Each number is 500 + 50 x the weight over its row's rms, rounded and kept within 0 to 999. Layers, rows and columns count from 0. Numbers have three digits each. The size before them is the row's rms in percent of the matrix's.

# layer 20 MLP up, 1536x384, rms 0.0782, rows 1005-1059, columns 128-255
104:470523458483413477446518606503608493562596545450387630501478442490435541521600601461540540489458449573440506550507437540493459518540445380536508551445504528467528516554466439486409547514541516452499552463480478498434464470476505420508517445557471559456545501471445472430515515484508439495443480415432508670499475500472467436460475455478517544526482424542497404511582524479473441515549
110:385485518482519500505493536550480502498492524506413487505515551614503487588455577491478509476459440561468478488499555493509561509372411506474531502468426542464529576526440405473465502473504469457543641493483648543531532509523432512439411501429434492572555526433519566468544570453623511577531468510518445601534459526456433405525428424500500511503421494561485426443454488537431547560537
092:535491518439524572491461440464568465526476464558473504573519528559466446497563561454511533530499465455542535464556521498412511421421514437485524546502485517491583466496501513511416493533588488469406534443536499467483528547466605495481508430532562539551531429502504463473512496466544399417458521561459431569532535515467568526535374532450522468503613505522446596433554424509456541510504
098:491515497546467527530482563506518580576502495570599575548496453492453553558469484477481491524566454424528618414468453410524422499508513549466520472507555562471552573503552448475570560489641543553589555486570512450479490539508525504564599551433457533490531524524483491505464597468505545493462509534476480565459515579509479505483510487455455505507510478533555514594612394634554511488470
099:479423436467470524539551505552505493442468570497467433587557549499525533517468536520446556534560430492508453528488551535553538512514533461516485604524502435490555480474472553497455449436545452462473479464643574511485545552592494420477388512454513593495460534515489564461520501539494464528495535511474368577503470417378466531442519460467493489471540430532587489500611561558516368526423
106:506389503548508571443473514505511466653558546468505487418496486522487576484464523453474499537500568476451539494516459578442467385504442495451506524427509533473474512532514562489496515539569522484444384493472567384541537542464473478596527524492458498508554518530439429550480487412489540453507498524432458515547468515447394528398538353513537514464618540506456566507485496560471522483508
103:437484471456392506426597460518525464511473572472430535587569530416481545493498470590544505513459472528468565574501445571528460452391515496516516470539455471526538446527480567547564530403528422485573514494576491441511452616519370450560580511593572524465536442523421487500561623528534453548471494461567542631492548552436547575482484570379476456474638513523532474497486509540446534463468
112:485556481493491393482456491631470576571543514551460490439478526531511526518534564493385514509496531443478474507569540466495510480484497524482506524481472577433585518460542601440490541440457432529446453547462574378581592433505534473528488577507523584427533452485457459490519666511502562439572427512522541505469605553531566499482525569550496523481512481501496466519407539567541562431502
109:466407548516498559491415470538516495633502478487429509595535397447526552471589492445448556527560528490411543540530518515476530498516404430495388580500462486478494540495558538523490440407503464498505547589416548490474579499435547520502552585514517554466448427518582531506500469470562595507541508427525430615515525528442487557494492475503456504479512486532396428508521516549428535556591
103:475495482511484454506481572496489495494518477462504499465522556548608470543561495450476569548543480520554439524534483578562496602551565462534533523467547525414492495402579536488536441572493504546405553457520536475490465432470485432562512496345519572450500590593477491476523566445513480527457477454478457548473504496446494494497531503529407452546471543636448505453470571485418538443516
097:514518479521597504482501594530458612464389547540492590525509455533481494544574534461431440592576458436574511556505520397542576519391437491533501525479553514479526554470574513470447581422522561414539455530475421559575406428456490462457447562465434468503496568557441579430459374632494507421519518495472498482591492545580493579418494476432499537475505548468501497504517504509497528479539
104:403518423409473539427485514479499393570499560509426500435507589576451461465417572364420504397537498470482473596469586481516525455471447470426524476483465490465544523523569497483487570521588453534496422437478504403561533513513529489484492549450559496547484484562508506503511503512569478528488520452545474463484479568493553612473467517471472554616515531451507470483586527483483482401512
115:454573367446416515505474433450501525450477524560469539577489497454494537507452530504472490478525485446469582472456459484476494534489444525450518535483502455517528573420536511513525485461540424515536521544549542449553496526445395464542552486514500507474557486503415517509494546492502382456559475543585510518524577568511390496517512553366495561429525540569432504523456529549508572478529
114:451526501447489483442556472520527483467470480497370499572440419411517526431520639407497599548547429413504575536488549569527568522423566446517507523590538548502527515458523417492540444428516483488439599506547565475459561610544452480450471458467416469486541514475508441462493554516556395547500569521448515479547477493508558451524575440473415470503600487432468558432503490555464579492512
094:505456549526526541487500539529512475467499579536448475508432567449526540567510500563487568498513491504536519406387448536477498468555573447481657492455571452541380575501563514551575495460465501595485461499454494478410550451495533545546468496518477448526483569576513395454517514584596524422590551504465453527526587576550461519495542519487464503537420475554543469492442443507508505447499
100:318513419532395562466547474395490561477477524475512407536519449557470500479457514512484491559470445514420504519504491521449530566567602484441532533462479459566536478482451538506519502482594447547507475472487533482495605513566538473597514495511593509486475558481479496435525481596500530542448498505460528521491455540498415644506372450537515549495434464350439516502507424474540560498688
101:450409489493420493518455439448431451396459545435606493473472473427497538508441478469485449444588429417522444468518509481450551563530525483497552481506491514534501568491483488557457508524527388516462608426579496478534496529465446369541439444471483524477456538527505514472508625612532459478528448482460420482466558445509507405521492390354454516517554602465380554431536513577582452447537
030:472462472493444550439475493501515530501483579436423474533473525504539559606495515498410579445505493481496537527489526504495531486500414549561465486464519555514477596465616505502417530509559383536490476572511506540470488542563484457530465504581480504459537496570514428462580476480560510491509456488464491527447491526479490442499424418570517443654482503397417459473565433529457584529478
105:456423533431517538424503485480522386514528563426528624523536537524550521506524497411531692521445485443461491514496490438466494478454553480500492507586502511426516435402502521508404546499521507519442507480504571514417603526594539455635478430508576468440530459547358386554532612542521517416493582514432525484554525516361482532462522404519510385559483494485527516437490409505502481519424
096:550502464511500525396522501580477493516504487556480552519483472515608571534394452465500427446549535487490464488502555473512532469462501538621511516535530533567423561481622410503512425375465425480573512470515592483510457389592395459466400606515518533580517491538461507498420541524456492485526559513446462556455495411443403563485448476531489483548461494544536491495623446459468562498481
109:528497563506467469526480501517563430578530523516454493582488456448522464468498609521507528513525478489491529633512527448489490519505445460456560483459514429505428458468481498480582508476491454473491528484429553526486458475520491500510509509562468534525571499436499500442559464588501493522456480390519519554439540514526522489451531595398489457472579479444475444429514448470467507507530
111:519455457452504556536444506451468549472470524468498498469519471518464553571618496466378550515498444513501632386499554457576471522533492418479469483419480569475541521521530513493538563488501426515507470462393499564477528522607501467608507577461511553483472569483524413453436564551562488466630520383542537528555421496484424376490559503462515459391452423500503514465600440535412491506521
031:329481492536441527518488498559527572536447542502474490533433444527541551530509651494531607499497459546432549513523504484522569493467444519498547482508494562514434543443571573484468499546628443505536535512548476324561474457532474534526531500474531555513493511559495473453481554548514456452529531450499365547595528606500364456480471461474429527525505433505437445640501541523442496402535
095:504509453550485513492560494460510375564512472429486612435464500512547503517391512580449507396555457496524528379541460387466503510479560483553592504510539557560435473447588526527481559454452467430526447532660489528494431566481576495488449478480532520463405450532547567567502530475523519433450465442445455463449525515457503588531545507549453507585578535433545442578500519509445449436522
102:487516527455484477450535495555533466428580475479544532594481528482518533628525483496434547505486432488551537547566450602586542487425390533529537587491529558492429548477532497479535522462536455455526571511571366439598369532521472488445494464584470533469528518477417515504505458547559514435513424425497516425517383481492423543520544525440478472552583447501471494557567536578541514547492
099:547437599480540540519481624554578509502431480532520428510497466503594546510481522464402480519597537528466502463438473494534521540508458531536525455549492469578501519449460532432465500498494557497513380467546450549513437411545518449472415549413574484408603564575493548400498512511544522487557544406481413530526456486503510514508542465506477511487479546432497505552567459500540475500497
108:479461527466536570521446479495474400590441410481382550504565455493405474559487480440499467484489474463457457543493530618504544528491511442516451444506575542475485547512501460536493356421581423530511590528484504525569556445456491601591441607465475439467406537421443479483502544568487445589472506601390460469522455552464435546532541550404516477493520500495576415468509464507505411528499
102:574476525420560470564483567570558452434360538474559465512517449531496493556440510451448520543492549550500554499507433549417547554526444506449466495495499573521474523493511503449545502561595488483547512477479496517552614470554565449535504467470564473514486481509513485496471481462624515503409549563423552552523513579516508499387382427549520578523526489498519546468524509510543446525508
113:465531512465489544464496492578491490549585433447505545463515544384425466447506605504393518474480532444444539525459516491449462520514406441438480492530469443500564508534635607487478618431506498574502489505526546443473522487558472506506458520432471480460568506520591495535540524426567479465457496567519447548424503529474454560446443537424468564453529475536474487516599501558500529531554
084:559421495533506544487464495496535490493410517484394541579457482424519509536547539478516567532607377569479477440411466547512450502561497526558512538545514524425453487489475446585508520538470435444459585471516452441510429485550530522496542470489501533609455591562558499521508600464488501506529519399500417516453465528541556566449517476498519462612558466523495434413496512458491459528469
102:470494494450405544475511537627523464468488471569472452604488547540557633644509557521436578406528479553553596449529432482406407483545492531507499482588507551559558477434591419527480446489542562469558547482524570555482591517477474532564538511486549449443543483571442468530483483529523497494537501457587523517527490516453417437459478517507517489541542532520513511473499470511518546590433
108:518361450400530502485439517496585401553432498444395480523420495576462445587522527456480604558431469545458498450534585574536481477534470520515453614491576488527538490480450511511483490515566450553429543505492509373549582524548464503650485494436459496471450586590465461455544563555537533478506378501551455541512498525508422460444506477482538555618565526471363505509556468505408543516533
105:417453505536473538508403510535535469457463420471380510449539500514535551494451530587515542473507441489525565442454451519384566549493422544579582553537457534551470478478470476487532459454503421502467612500460483527446412464502516364471515507503494492561553525516503502551500462452471450513572527488468511509499559618468455490495417545527454442521508491468522411524480463528405508531521
101:434527465494584490440552519548565509528483486506537511510489567478539466438514592465385481597498470582471511554534560467580632498494488503580516508530433467527468515481532495498481522473564446584450512571562477474428519579523412472535533516517406535564575502498446382589497545447501424472565468465505424520402467523454605611515466576423451446538570537487526450596563548498469522555517
105:449505545475556421481484544569473506452458535446470523508488514532491525486531500394549531661565507527492588481563548545447578491502519439503435584460510515503511577476481475536514504574567569556490472454495522506556550560493520512591517499509463399468556470487492585430482546503543417430557485493565488564544440500498514501482519465465458485482533511425524483529465447552534412523528
102:511559512486516535521455584581415521508470586477482651560477486520489576619542494389420462487560559588451537499498492519544410495524533515461480485460567621419539588482556446590419458528446513515452569484481554503553475560544487496570488537404502536438536529503521546494502573454498586497478506457391568500516553566445492464472517490522552546479441420499498423502532480531495472520527
119:488483480498463427476475556512488511604441526473503525487506446540485543496417561500492494469513552520517595494568557541505497454441430504455443551661495497548453548531516528422526489457532534456443574561536411411490509506530497457536522467438490460386506473463526382483585577499592554541511538431485484582483478501483420497445537422584561474491546436560446490482543530510539525512543
102:437469592539474468527448530484553518513486480416454499451459582534541475534543425570489521480536517462513563475606507526478504472462480406478492561427517502543487511469508394543509521455515481539539514572585514469435477638521458466493483497563516514568505464479485406512426525473526382517544383452559423505552457541546522491462485543458512492541502512550483493489594518552439616471477
101:475414449455469431465571492466533578463512518477511592451364398513513441518534531490459504456557502445595506512606516372538499453493516468470457510527477642487526497380605570489513534499548485470454526570424536541454562547526469395507546469489429455559453477467434512522390526515591513419566453471485428449512549557521510507520547492463418482533523520464498486451482533523505585483522
101:479504554481490484443564535615425426478449448574536481566407432535505509624434480564505598547584519487443536503428470532540510519446445481447487625438556540442502464535473554509476435488508584516468467609617481496510476478431482498483511497505446517467417610562509589425533537460455508533554429468516427449531488556504576470494533490499490472466428498504532507549584555547497418514529
100:491582550489556566476613350464526517531607456425516580547495471536537541651493450438457473534495453407467609457474473512562526609452532484495553506519514523412494505491492550559476533458441473501556541516617423457573457534488479577517483481513515495506527540526552389464473498509549514424413400432444395502423405515482512520564497541464426523471650451526482531530434493540496471444473
108:536386482550440530465444462514533481412572487464448594508407532598418531492544499476508537588550568564485492534550505544548515523447531410504499487557445457550486502556555452566557573456583444509517615475474451535515537563502493506528475510573419461525559543502475474557541476445581431503516432417410471448455557531553539437510525494577421579528511545542597484483514513556449488445549
103:451511417429488614543477465477553502605553546455465498606493519504398500469538537343553535457464474529516473510458500500475430535475455488538491614473486490419576461492551463527470505470445512450450504639532435525486551472465457589539510526513484434464491472517552431476489471499530425443495489513497468503466553555458527474488475494377443511520540510501551550648567481492443440447510
111:438464425480509576499598456502457464451503573498535448526493486495527574595561421477500511479604397496468433564491608497543560458464503508500548496435461565478437532431476513482517496429495536485557598475598452506538481479562467469504481471486537544619500476501487522405491463475496570512536524474460430599465545527540474546422398516506383517492550472487456367525512534452548436390480
089:461513487509569467511459566548539532473523453379513513582423486500507500550525498515446562527516505529570506489519515575564495473424523501582596465535488366452478503464465429477534513434550522466436592463567538493556427541462535521524547480486474571557512520560462443531406548502515531602495472459470517462538575520526499403523493434413439477601568540508524467541434529544388418462523
098:498480481389545451513505514572472523574492444472540456471447503468468589540469574558509457466500463446563490463491494516481611558567527424602465575525464479545486540424449492467472482531555529564517407560486487406514508394490565490492443573548450513550483480546554425423540556479432456402571568511480486545411473522503535517527413436489476455553465594499522444594477523542435419524508
103:459607486440418501474542527523546504447500446484518563486506489535503525495476514425484435568489376456459539504592556524453581474451544557512512520514555498513552474517508490492365425399513445465479454501546487423487549421564540509490501604568443488528485558545449478463539492538537416527504443474440462483432548509421554540477398513443400568525481523429519433526458455463511432416509
099:501494513416488509523551559509466538499535529474567405494451505490406471510530457550524544567414576584542550610530473445560598565429486552489470563479474446533447524491503588481407549527600509642438611580456513399459435551488522568545527516448531600462451569508459456463419495461457533602524480451566472513452552556487506432472491541546447522560562454490371542513507473492498515510591
105:533471389579497425498478409509499511428466492477565478525422460559541501509533436570439412492533500490512489557504394473457605544431511492540384514504522504548468583517503517579469521483508533570458502515431529546376511403521448521517471554586445580568481528493442457395540460467548416483595411449535493554494552494448540466516542489448534373544454494485517436474559500570552472466567
114:507510394493470468533488537540482455494508558475494511471460405445532536555497531468466565533526473457389526515501525553520568552490535588518522486526581569520408475512483577438471509462574409474555509507521438480554573495453495467527476498535482492564504538449407502397556594578485493509584487390449534523517569593465521402539637409516525553516481523531501510430489485513514472509545
105:518543530501387554528521519585452451466486364564405440469453546551494511534509514482467597484428526498485513458544553480515591600554491490448424530494543532468415502530566447552544543523560406545525542493547444480573409589473551547474518509491400500491512473528479530501477564473489404496500491537555424511488560593492512529444443517493459460486557524516447609540564460488494515412502
105:493474514525496607555526497515659543475526499496405551536508545444546614531472465413551430518470490504517519463609448551547479501462495555477492560468552502435565411504561605614501502485548422492579453466567538497567423430454492528473502578595486534568508471531526482577522528435547566580458503517483451522427519557472571553442431534554494426556543521616428458549473477479399496366456
099:514484467524409539375384453526504481521557519537467502464489500545509526505438617566379525634508532473496508439473475538538541550487458472544479576495523469526560510533473476496431480485557516446432518528437495472436529527411528450547528500437478426495425477586466502456502541532545518460533427508529383532420437435546453537475506457507535485446492498549494483580582450568432557467595
103:537464598451399539504457450518473515487535540461416506577472533400421473436432483440608593507618455459541506466451485481434472485476548530605493503477467484479555554446533544586526442487531432470526666543488489504494460500486544489562501495474505486524568520549517458481509478513541407449515516525488492507536583560512448528524463533489551408486533514559541553496558460511522516525596
098:436354459408455554479495498516518587496535522492520466577395437477395565432564502441522496421494500503559539481508435491464668477511441527563526501521518484571523534465487496451546473521473495558494536479513603470410467488505501518487493465618539508482465527496559447505498441521485516597465507563457554485486474595474432504474467432495546427466411479469523411413600486570430487494544
# layer 20 MLP down (transposed), 1536x384, rms 0.072, rows 1005-1058, columns 128-255
103:538469497518444486419527463463573568602525567515538486442536483521523486482471571501554536437456546517394504469456427454538483533562402439515444482486549483455434505484466564431485559570562460486511454517486496433407501556510444382435519458490573482454504453507389607523472519460500483474454574482433574527467465469511498477471507537458534384505530605549541504461478544474558514520465
109:491571574452585507414532550575535511505485480588550530423579512362496552416508476480493451458548433516488480459599438480436528500537488503471500405539456407475522429470463476520526476474470588363512544488485542496512507452557543529491513480514477473485532524463432506599516527370453475483445585512423548470513532450577427492408504527515508511530513497582530562507499528484523539453494
093:558474344577426544549620509526552453471499535410536450400545535512501487487511565450576476486514510509580508458516552480418555400522479505488376458528502494554464543492613492514502515514510587452446478554491579488597450477541465429424546500426412518536475497485451457503432560543570429551455540484510519461524450432557498517505496491501525477570503492507618475576527480530485401507439
100:517515531525498484480600393393495487562482598529496535505517501448462428491469514536551442447485423582557513508545465514448551542432559527492458518664493455512456532455465494486514488484497478474522469495540470496573459518383479564481454550514530506578503527473463539536507407445594450472608487515471453517530586508406553533487535442394499465489461486490507556533472531465503487503450
100:591493473510509516489524442423465477415542453485437402557489538542473398545547536528480395543524453507501499461401460524506393405533468519463488425602539418434566511516438478492494508452416516428559481447536473553435512476439541529451439457558509522482506477516517621515481399425514454501539549407519430512560497483484498548489490587544448585530529522445437564455454607574477503543447
107:472549550482451437500517461463557564429488476520475496500512482554451491411425411613467461551391522442535467535474422529440456501449522467453509519552507341392544463441506462454625516431532461524513524561497476488499488448460443447429473501583496428627477487539528562459432509488413560500591476490435516452517512485465401520497425361522498458534463490440668560554528494429486453400474
103:519421566506442471455529520511450475536506484560464475503337445542343538546530442493451510463470512504452571486501475480468455456503425490428531489509492457503498509462556561510488604521464403447517451461522498460507588435524426544464462490441485522412460537511525544427560502567488458537572470538386510545430423470515566554467504561447456570511447522506504450510433527440443488526503
109:487523429481519455422503428510536510461520483459565489527547451481480519481451530508528640493435541584494522462401477502464460486468531512510441551469527511427569565445466491549504504559497462504559545474476555438485602580432510593487483542398451405504533473511612570460404439533552531448467519487520560399424552496533549507551453534535576446534492585603501551562492506591526513447542
106:496409513520482485536509429475484456530504531478518490494539474396512515526561467546569493496460545574439425548487542457480551631621577422532457478562437497459518491385507555456425529538536547489474457609475514573432547434373596514554502531498587494457364476423543576532476506485408628449404513445431393493552616452575421448565515481459482462466483577524513485510482499452504536493549
103:467491434472470504516391423391398550516521567370429489557468468501479517453517528469499528451539540556424505442503484413462453485477558457516479602444563539479638420439556472601433472487603577455419506497374509531513528529488513460521526576563422492475551458484433453533490548418486464559502437501531484569600541497547547505567520408569550546465420527498459524384519478480439550395522
102:415481543531504545513518533443533573590483485468513470611580617498496465565579544533511482486510446473503517536395479606553554418426551490527420623556558453498524551531517475488449396498572542513509482545428455451482472427414526557469446529420502505471495469555583445472518518477462474565511458416481485463544571532526550531473462535513497566523574539443377564423449508485478524454474
104:517502394516563517414522358392499547493436546487513543539552529610527534460401487500570508426507540444530497494476454499374507449438443507487547477438451485488522484497617557561569573461491515510493493458372534437545583456427508511466588370540443543515537450503506551491491478537498545569420563524538540460546551466553480502481497514439487521495496542471543468481415482507409551409556
112:481520483465470460492500509519561515437430474425449445544423488487516589548534535556491455520469465524475527519532403462508562508493468449515541510449365613541359471558636468462495387392563531518509457474451484468478385559561366483489579504420547562458536560435444498472463483495561515444469404494531510467491419470537462573444487460407489517454546486490422587542437399520496458533446
111:552510472433567509522391509541447505524497527490474556540542508530479560460451513452496535489419513550503484494646504559427481434579571543537511465524613481464537515393486495487479574442470479430542399546512509586492382516455549467470393467449493498536443584474558582462536488558498475504415443519542444476478440473466510525453508419480557482478496468436452440475458546538492490557545
094:503480489437400460481450483479592502490539495557430470410591487545513472541571539551555456490509508526515522585526533527535447477374424495595482432534453569454444426520552510486508502570506552461549525482556556423498527534551494461559556511448521524468532525321501561445434663501513538578506483456494513541469470519415481472527523478592506555440532617531464476428460504470565411520438
103:544481514469487399656494564569483429480522548476415614556492585468506520495530541485511517539564523574506482481491435466499505543366465448523498544508449523448442562477473545443586436448524504495572518477503523525628498514561494608455478461524452568497532498534456584502421519469512500469628452527542481522514470408484457449501505597448535532402565478548479458623587512507483541433497
105:494428435460481525511490479569496430524426557509468542573404524441516596557522540444510598489540463450530441536480606518555435419453508472462498460417513533558572415498541485498552539498477588450535523442595498485493442456503410434605483528487486470400501460547430571525489510486575577519575494417498522509585479416450491517516493523500517546538534527497521464531477499537493450595529
020:530434420555472414445521549515534559461540474476536443573484541457543539536493581473558430538507561433431534500495575421529565541486490511502525470436519537449437547472560478574566573553554425514528539524510551563522565435434430537543559581522559488619470432520457480538473504439507544553480524476484469533436524456401555475551518509443423432425538467422525453454543555533485556446486
104:516478565576483438411618468435533512512544521518489506543466494521494486513467452442517553522410454365545486428456467515466435397442600518546545486530513599569491368542401623530531454461555528520564422539434470474481530495532564607492623494560512497515520452521503503465504547492562508475516609468515440463496484435551543560552538445516539359523570485462548529421493499510557483495479
098:593519494472447402444448459541500422535524612583496460518533432457578469459503536528582471489421609556505464434420510497457549475417457419529518479541441536515449563577534501476488442490480529380491483444501486568522490572469488493435487461559497515485517580461600514446434470448465479492476485501491422497499522481533512499562535572469390465479496453442589471547489540539492511578450
109:478446448567522453508446443468571498513551500466551453490501501531490553410507491511455531494513522405517512534411476444452567463519471611523484454468533505371473539487480586496571566473473507453507525448478465482529529565422491560633480566591495511463471481437479528648476524536520488558449562434514498517430463535491464487540481474484521504421426473430531490512531500518464481433539
109:496497419511547437564481485355444552474449474578446572497485542523486539532519463434554398509615464490521575349497481480527415449518430517548536486491547497539481442501471602480480483534527550464527548444459484532479526486426515443478511565559536475523474485450457527561477540498513535511490555547511482501430471512517487391505516502522482476471417480485573531494552521529461466514441
020:470476503501552476522500486549540560458434497480508508529497385483607494441469472475512495497485504427496452491600612483516316446526543595513462470466509475374499461501519502470525572465619658591520629473431510487473547509481512504300492574469446539462483490484493483490516458497410575494441406625511529511481548434637564462513596520526531579490497488429493426526479500509499487611530
100:539384505486504467479516497594480548510505531513496411543496499525500639461551616561580575578513548475496498456517519552500547444503523499547457491500528531580498520527442467494426517531475516517554615538475473499561511453510476571435526511489464503448475519544577534483497496506499434453437481507407522511529422454533527582551539608596452540466461469484564523419532459556466549503533
104:511546442495474455573507499454534534484527508438531403408571520512424537465433519515437512577486566499550504473495483504502503518455525497539538543458455448485567519490599483487581496515431599535553549454512579534475542606437540565506523521410513427495536446542473459547550503524555487477523542403529499491491546484466519531483540510556568567484502552429391580505441405534547581488496
104:530474490481535501549456428504432376457537566585445412596469424561423471495518562530529506490472516496552440523481570473459504507505497414491432520485512503474496534566517429519514600369564473523494534543563534572448572531497428488431448553634377524504499478582541562515429543426418429589517503537532472471473450570548510494496479473451503525502511449455538545521555462534467496452559
110:423479540567595498512480382603477548433577443482516432480544521598461485503507452473432458505552475374531525525483483504527338497443494479471566517522475498482464445544413627558548422475499447436524572498528394595560590492502509580631440482445472510492499508468403614496432455513562498519404546520449474462397587481466487530550582545432566556532569472454577491487446466478433500491575
107:462474427553548477556585504504520546572470405462532523503522440536518442478425545537377522526508558507457485475453586565513562483536450423518422425459604492559471457455539516568475492493496444440469529517524557510405525529535511634494485638493465587480534400506520495421418496457524455511407486579489489592482452486446472448535443429462524484477541499585474501465550598497506439470508
111:444522561506408541543502543575415461565525520403464588423483546460481373470496443563470450584545495518508603490416526508452462531571528522544418446478495479556428504511559605537499553542427541484472550470548470487508518526420466502532495485495473499475558445408557524563503427510591527508401506522502517492451582506535516447483507511589433495429477454562423499520558522521513463434455
084:577438464461581492423533561504623519452473522475507455518576531522501442570435513489528483418469448581542534556468427509563448522484446479552487545511535503456464430533487463568515496556494506538499550546490477492442527478443498456454513547465504564513494531468527452493482470444474543584535509521542535519492451536478585535423546493440509497559467584441555494461592526517519458501455
103:611517591446486493481560488585493598517400486386531415477588468464496463488543481437537481557434557491536488441494478509481387443439400472507586564530508422471545448517557450509458545440536508523492516577498575588430546449570521407546494579541539496425526503380509472552427515477489467527469626481506617555417599546487541558478461489414600460445528465584487485463489531445508529554510
101:479519594516570465570514475494478466424505576463489486540566520507502512480517340486479492466432486580504500490580490471464514485484460539439517574400506501491527348515425551596457528554487556575504517470513513512437507461456455585551454473524503461484412484520528480429488336531434494642578466469523469535570399443514471503483449502531555536483488460479518541456404458437411585575522
105:413521541501579541490512515451469462459500463446444509425484495405548433594580400560591479550505499441524657596495547537504560515510466499465541548547465490521505544587461430506648527458505422491548411576523393472506538480413468549491588538478478519513566499512473367547486502469439475496496506546527490501578517493561514486534442515443416501551518474522407483498388426517461460486578
096:486509537521505524502515473498442507485496449427573485495439479480551441518515486476507402467579507558453549482483540433604553599466505444526573497558426452571479463513554510538527487520454440529525548515547467575468440520455448432465495573476461550475507515507601490460434460483480496529542481445523484532467557472407552462475474465429492457468477565461495454587430500512493510534547
107:484502494578494505609487503469572496447600555572491495485508489473410480459449472518496464504399551481532559510466419508417439433522537450511540415452518618490465523538504516469484557568462562517476493476578446563494532504399556542501472445524500444426527542516528424510521515442527460527499464491461422554494483582488566335520571485560587523453475390443532450430531481451555371439534
102:476490595489581433539534438492477457493423574370549498451507426408515469419506544492481414555531590510432441580498560450521528446461417523460453426530488502467511453524508532526472543571456538504445427536530492498508505531442454578480577434554411508473565425464490504587409443514437547512501513467515615440471454494417612498466496529498557496367501478494453363469538473414550527478491
121:500489569461481494508474498520502569451477543552543586515456488552530456429442473557470610523522565490434527491434484526435520491424472631500627463439491444430536492466501532510487463588453526476463437449518500534426512464480506499543423427472453410429445544512523458508433453539409513514527461434471460552512475509453501445514535434559457482450541375493464464472409500454530551535454
104:521479461482597448592448497399544481464531529509395514472482474553494536528471502532449479450517477426469584430468621524618442446564513458461531534436528462400487549518510496445475396553547528534482482437478519555526481528523537521564623517489400538478509453367476508437499550544430554546452514450452465415525418464502484470528556451493470515416500433425493439443489541469475451544495
102:539541488547459475517461559485539457524447565427500508454486441504492501471427469430510444474527512458504529550482534473457466520511441491503493490544474568431527538433465525492572408517481566516445471430487520486544563531584630409472564577511469433574522472496451522526525590502475397434500501539490490511579616541627466538440513428526495470542475510508473504449411532421512561539524
101:513541513479427454432538524506441551427464551521532487526626500499531511472462492494432476575511446507607463490558449509519545584447475445504514453521563444526547542539487536514600437558564462494482519467435625520514518461484512399560593453522477419480511498474423504513560481445444551512529518481468485448575532486514557522501443517510515486553538446495469505502564519506603427430479
103:451475655456559523421466408407471482414506593526498589400501536536542584442509457441545518505476536521539493465470483462471469421458478440493575471497512442518402535509447495565524530415460516529551498410501440550436534523434401536536489461449553525444492441524443537345411438530545492473436419532440526457496533498530419454469495491469479489464480467497608460521425459512553503466515
108:451484452500542601445466417493574519504553545441483498499518560521472524606432510504506477451455441486491440562495556529494446472458530450500452614510466446511467477538395547503491463482496497413434486471523519480479573507437504479595538496464574448523581584428605628511499538567510535421589566494466549469393492509469556490538526453407411481474527404653511578439506585531523484413496
103:521399575541474539494525550516462452521520466445483394527494584450511548560409475483508534610477541488482465589440477425436500474516538524505553471558567459492476511565481430547553502506455568507547552544533461520471478501458489497423419541509526550467433521525503501454524462530494522511442379476525487517531496412448492490491611497468528490455436534612532479463456491411449492523465
121:458464524499455408446548449539457493514512532521511601441558473517496501549572475519453523440591579459451444423443494492436455487425479483489375440433468584512498414456509475514471492420536521470457456532420630505461580449423468490534546511401513505590527497540471526481466514430512623538527422555516540432449543496489450571486520565502504526525407451460531459550491484491564454407518
088:511457500522476514535451537489493527499482501543505606464604567561514546486574514540429500523579492549488496523483433411494497543464506502445537510516485543464491380473610631529486484476567453501536431509505509513500481477604547503554488560545570628543439542518424556555507454545502468559439583592545512508465491506526641472413529510517427526505515478567443499526486469499531546511596
099:541471492557547487499435417546547483487595499441579521517509575619545397529434490445452479524469552451481553528436532422487508450481507489448555571538553523407510520481552536392599561515486529562513512525523553390510553483575493521524514422428465479517512471514506581481516503485505579374502500520507466519484431532517483560415475468503587530526491567579482516511525441527555456396464
104:479482539521428512507477505526482520474506558527583483483491557472490551505400492475503498510506453401480538453386509524476483482575565625483495470472564474476582448480475492497539506538440479577517535444515503464425559533523473500451491487508522500433463531512527545543518492423527431503415445432509410612318475476504554510570503496573402556438519553571516554464594520515439525444471
101:502484490485567507500469539510601426474516462523430508478492519427657610447556450414468469525554429504434533542511467465549555430495525542649488480485502532505474517468520541583578407482516521586534491497448469469566477416554499528464523528528565547543536469551442552583474526503538420484444526529563524495548582505586463472505506493555479484434533457488599466484491514486500468495478
106:586493473512556456527392524436587574533621540490517483565545533446501476498473504522496409573516448487596546413431510527551479514436429480502374527462472503542437510570509449381478434501469537550516475472406482496454465551487462513474463531570521530429529418450587431506463413506561565557517575490519535474452496502564568549486496388529490535507506573537530524502458452489506457512582
113:443519459471461516556560596595546423518522443478533463463564498530509408429475463467432452467459428474413502517506478490526559528532554503559557562506648500499535403472462507471542450485430563545576486545424454583603443509494553584548522478467379511490551538438564514555442514564502498475525451543428582546524514465533511505543480531492552497504563499502503456524485541470447495508422
106:590370458446519464534488530486446528439580501570513449510540538547539538509518501561544539502502586453381461419448482522462504495618502475450561503580518567357489511509499430536490489584568433498481474404516519551482404450462534541536491439472514492474464490497664508513382503398486479450384591522431543585561520468539548573473391554479614570535495602449519462493455441540440532519491
105:474414478542422441508418467378510446528441515520426543421469523513523487502447506590489461544560490472605511493495501508499490490496648541371570460489490503472552526358480464501513526520528455513411493401545508575583468483528525578485545560430553469437460557449457515516439549520516427538502414547492524420467480466508464592524531513410507431491403567511536514480502480598567485539514
098:531569503506366489541507526483545544520536463598478537576519508469553411445484508495539563500489403488551511526546512531480481505595521558410572418490529505533449450514467492533413446520448505453535533535493454507456546435564597489451479528529483500392521437610454425520544529489499513584468448357457442529503564527493557551505484542530488503451484463503477533449459506500522466575459
103:435453507548544516461519505630479557331484513437480530514451511545653519485572464502513479531555440527404556600555521531532524362457543440505435503589447466515488487489534457532549495525552486527470521463414527551533487581522471505510484461506557611444516537487398538567601456545486455541489479541506451492556518501401422498566442437441458513464418478480549497486547570478521477428516